Each number is 128 + 24 x the weight over its row's rms, rounded and kept within 0 to 255. Layers, rows and columns count from 0. Numbers have three digits each. The size before them is the row's rms in percent of the matrix's.

# layer 5 MLP gate, 896x224, rms 0.107, rows 870-886, columns 112-167
101:133131146127140127130156184071130159114115139139173131140117137135086126144129076160150147109142144147125146111121127084086142100130138135113081124144090128130137086141
093:149181099133175154093146104116161136143141132136130118122107102085094156083117120103103120124049106146152118145127115166111094172171095164158110138130117106141075130132
087:150071158116126120185147111134155134122108081110143096162132107184137114188108128138115161132157129132176088084128099095132119123131095112127120156101133154135112113140
106:134119145182109141114118145135144135147120141143104145143108134174129124131140115107132151170152099091101183149104145104148129163106139083141095136101124117151114167120
097:178126092095113111150144147139120150166112120139119113089124114152126155149164095126126156133122134135146151105136153135101139161154117081116098177147108078125163135107
096:144113123128143112150130144104136112152147114154083101113121201151094137129093093086116108161085155134153135090180112142106149162143106127110146133126113156130166076128
103:159181149142153124159120120186179138150123094140101155154123114126156143143179141130155143134126127072132138164107173082147172130131156121089163137136101116113124142089
099:122113100107165133132123126106126139131167103106118147102132168141099163139129118135089128127125150165135177146160135168099082129154123129140141148124100113103105095107
094:139160167162130112100111098124125112155107076140144148093171122182154171138136113160141113128136174120163088087134114103116099127132141128155120158141102155135110194123
108:118140130113177113157149156148133115128136137141146144133111148103135122131138103154140138112118125104101149119152133131177157093127155153118118129118151119173102118123
115:128171121128123075111094107101095092124082110131183117171091106107136122116145105161088111112151154105134123142139144131131084129147123108128108100080125147132106111100
098:162122141162126183141127129139119145084148122134143096081145144106129119131134152127130148130147101104125155110109148137132152149105143172163125141133137134117169123122
103:102100164120122098105092106097189145129115154143118127142179141088120120117142120119091115152134172075127135174124105121105129110112130132113078104147123137161120111131
101:143176174129124132126159150151146108101086103136110176131132154122101092112189139179153104153128105092117100091096116153127066115116168119140143139160119139124125109118
096:131146128146106137170112133100154161097090097089127105097129114140171158094112173142123087114112129109159115129131151152179119156095160129105111149121130096129149089135
107:113100171137152118127105128126160127112088157088170111093092171130146121155104075114133083143135139117136102167116150155189120119101114112141083125153153114096147171162
096:068104145162117139106147126148123164115139145164178144145151104108099127171115104145127119140088121143138158110117134116123116111129135135102124100120108183133140148135
# layer 5 MLP up, 896x224, rms 0.104, rows 870-885, columns 112-167
103:118100134160114100083114087143128145090193142136171092164073103110105111191152137131119153122104135109125123116124165121145143161117137121152136101133145136148160125134
093:137073148085156146137118149193095115131141143111144134119144146100141165133136118136140105100187145151072143147133140114145114132116141165096105128132112136095124125171
089:136111142095130160119124098144155110185062126103171120106154117174120137132120122131085121144155151098135078123117099145106142127104127144149130171119116141148144120154
103:144103156118154141102148173150125145093157148131111135140116151158122115110097150107126139102107148081103136122061152135148095132119151088063075126118111115115087156114
091:104113144121171152087139142083105148124151104103079157179119155139089110112152143102148119122105113153165132141100112136150154110108126177115106140181111143110096147122
100:127117134117155128145104123105140108147112121129125129081107145123146133141138141117114090139101142143126141085141143154099109141085134096129148167119089129098108142081
102:119165189162156087129149125128141136183141132143170120114138086122088155088117149135135172118136138125138134150127159144126150131115168131108112130163136139146142160113
097:121155122132138162174195119097140098137089106085123164113152122167101140136120128135127135158118089141140147108115162144130138103141114144148122136101173130145136160104
100:125102131128148097142160152139111137131150123100166108137092116133116141115107161135132161079112126114117130122141176129134145113106164124127144106129134153121120154155
112:119119162130103123135120141095123127125150143117130110082095147084125109169114127167134102136161114129134114096148148102107169118154135104119110144105099166123114142135
116:115094080130128165128094126116150099090113105148100142120129127152118135137142151166142090089122104175113129119092156122146147100126124114085087141115117173129134166104
102:147150113125114126159131113114124116124147140108157085132142138117161105108089124127127126118139118125085145160148111170099187150125170085145136146121117104127113150139
104:146115184141118134145091157125129167108167094128143129100127115171131108135179147133093144156162133089106147108115142108080141123123105147124060144126097125135162154096
097:098112109103113158149129158112117121117137143124106069088109086134106147141090153088151107076170149126110161111117099136118145148146133118102117114139144135136100121157
094:131136138105150143115099132077128087137100164148133140128095082101157148113129145109100169116106082107105105178137134099130127118168111102124095124153131160136084125109
110:126110146120101126142106147136115176110128144120176113121122135145149128154126090143151105091135080098093097144079157153106147152132159137147187135159105141059110127156
# layer 5 MLP down (transposed), 896x224, rms 0.0953, rows 870-885, columns 112-167
105:116148129137125115143123161104148103103119141141165149154096093094098116149153135134147141143138135110117139089073149129133122063107107142107100146139111100115128118120
101:136134131134160125149117130139128146103086098108189140143177150126117138162120122128111131144151134135120137119092080112118107103159111180146129153109173129135135124098
094:171118119128149143108152112089145086089104098107139112124153107182117133145105171143109160132144146130137107137122108160141153139114129176126117145144106117109126115108
098:129159135134109129134105127172129116107120080069111142081147103148105118158119147100140161130119161070194109103164109094145115203132143113133118134173160160123109120135
099:138143121125146142088099152141134132096120128120136120134145117131141164141137087106175109148133111141138137169137118143109131164123145125110102069117162106080057141127
102:168121151128099145111110150116130156122144149143126128142156121145077106146165122097132093101074116131088128123143137129106108080131114107102149159156097114122143114127
096:087187089131098151144110092084117126156109139119089148108142116131134155119143158102156136108127152097087147110104135140115129120094134128165134102112090130153136161095
102:162137146144087109097096142163160145094110149155144084151138124116167089098121133105192130076152087109171119164121112107132145146114154105098124131142121180134172122128
100:065169153137116163113123147138147095120111152152129145136151146110155148104108143120100132165132163113111112123140110144136101119124133172122076137129111114135133106127
106:073158120100125083097151115118138133122138158078099162113093102123142089142135119161166108139148140149113129155098144087098139133135114136143115144122104140125113128145
109:165101101113123142139148089085174149151104097148087140112162176103124143144112161138132075126128095129127130110118141137115163111123147119071151134130114131147144151102
102:127122122133107152129116121124125103133127145155151135128108080130129155093119135151143085161131093132105164144163159102126110076115112108119110145135106123126148144108
105:164128120119135109131103144083133143059153135147134126144165152143107111145111166155126153157125129164146130110145122129123085101103133196129133129139096161135143138091
100:130120131107099128118115133111123158154107160090145145131119100132160155180118163110150124095149166109083114120140092160125159093137136143096106143119109108081088146123
099:122114139153127121122084132144109091107111167121152159106122095130136104071122162089146130149094090119148092115139141123082122140138126131148106129156108161101102109138
102:116103152155153136078087111102151166146102122138134173134092106095089126095174119116090117159132137112096140126138107152151112141099101111133098100179144099112084113132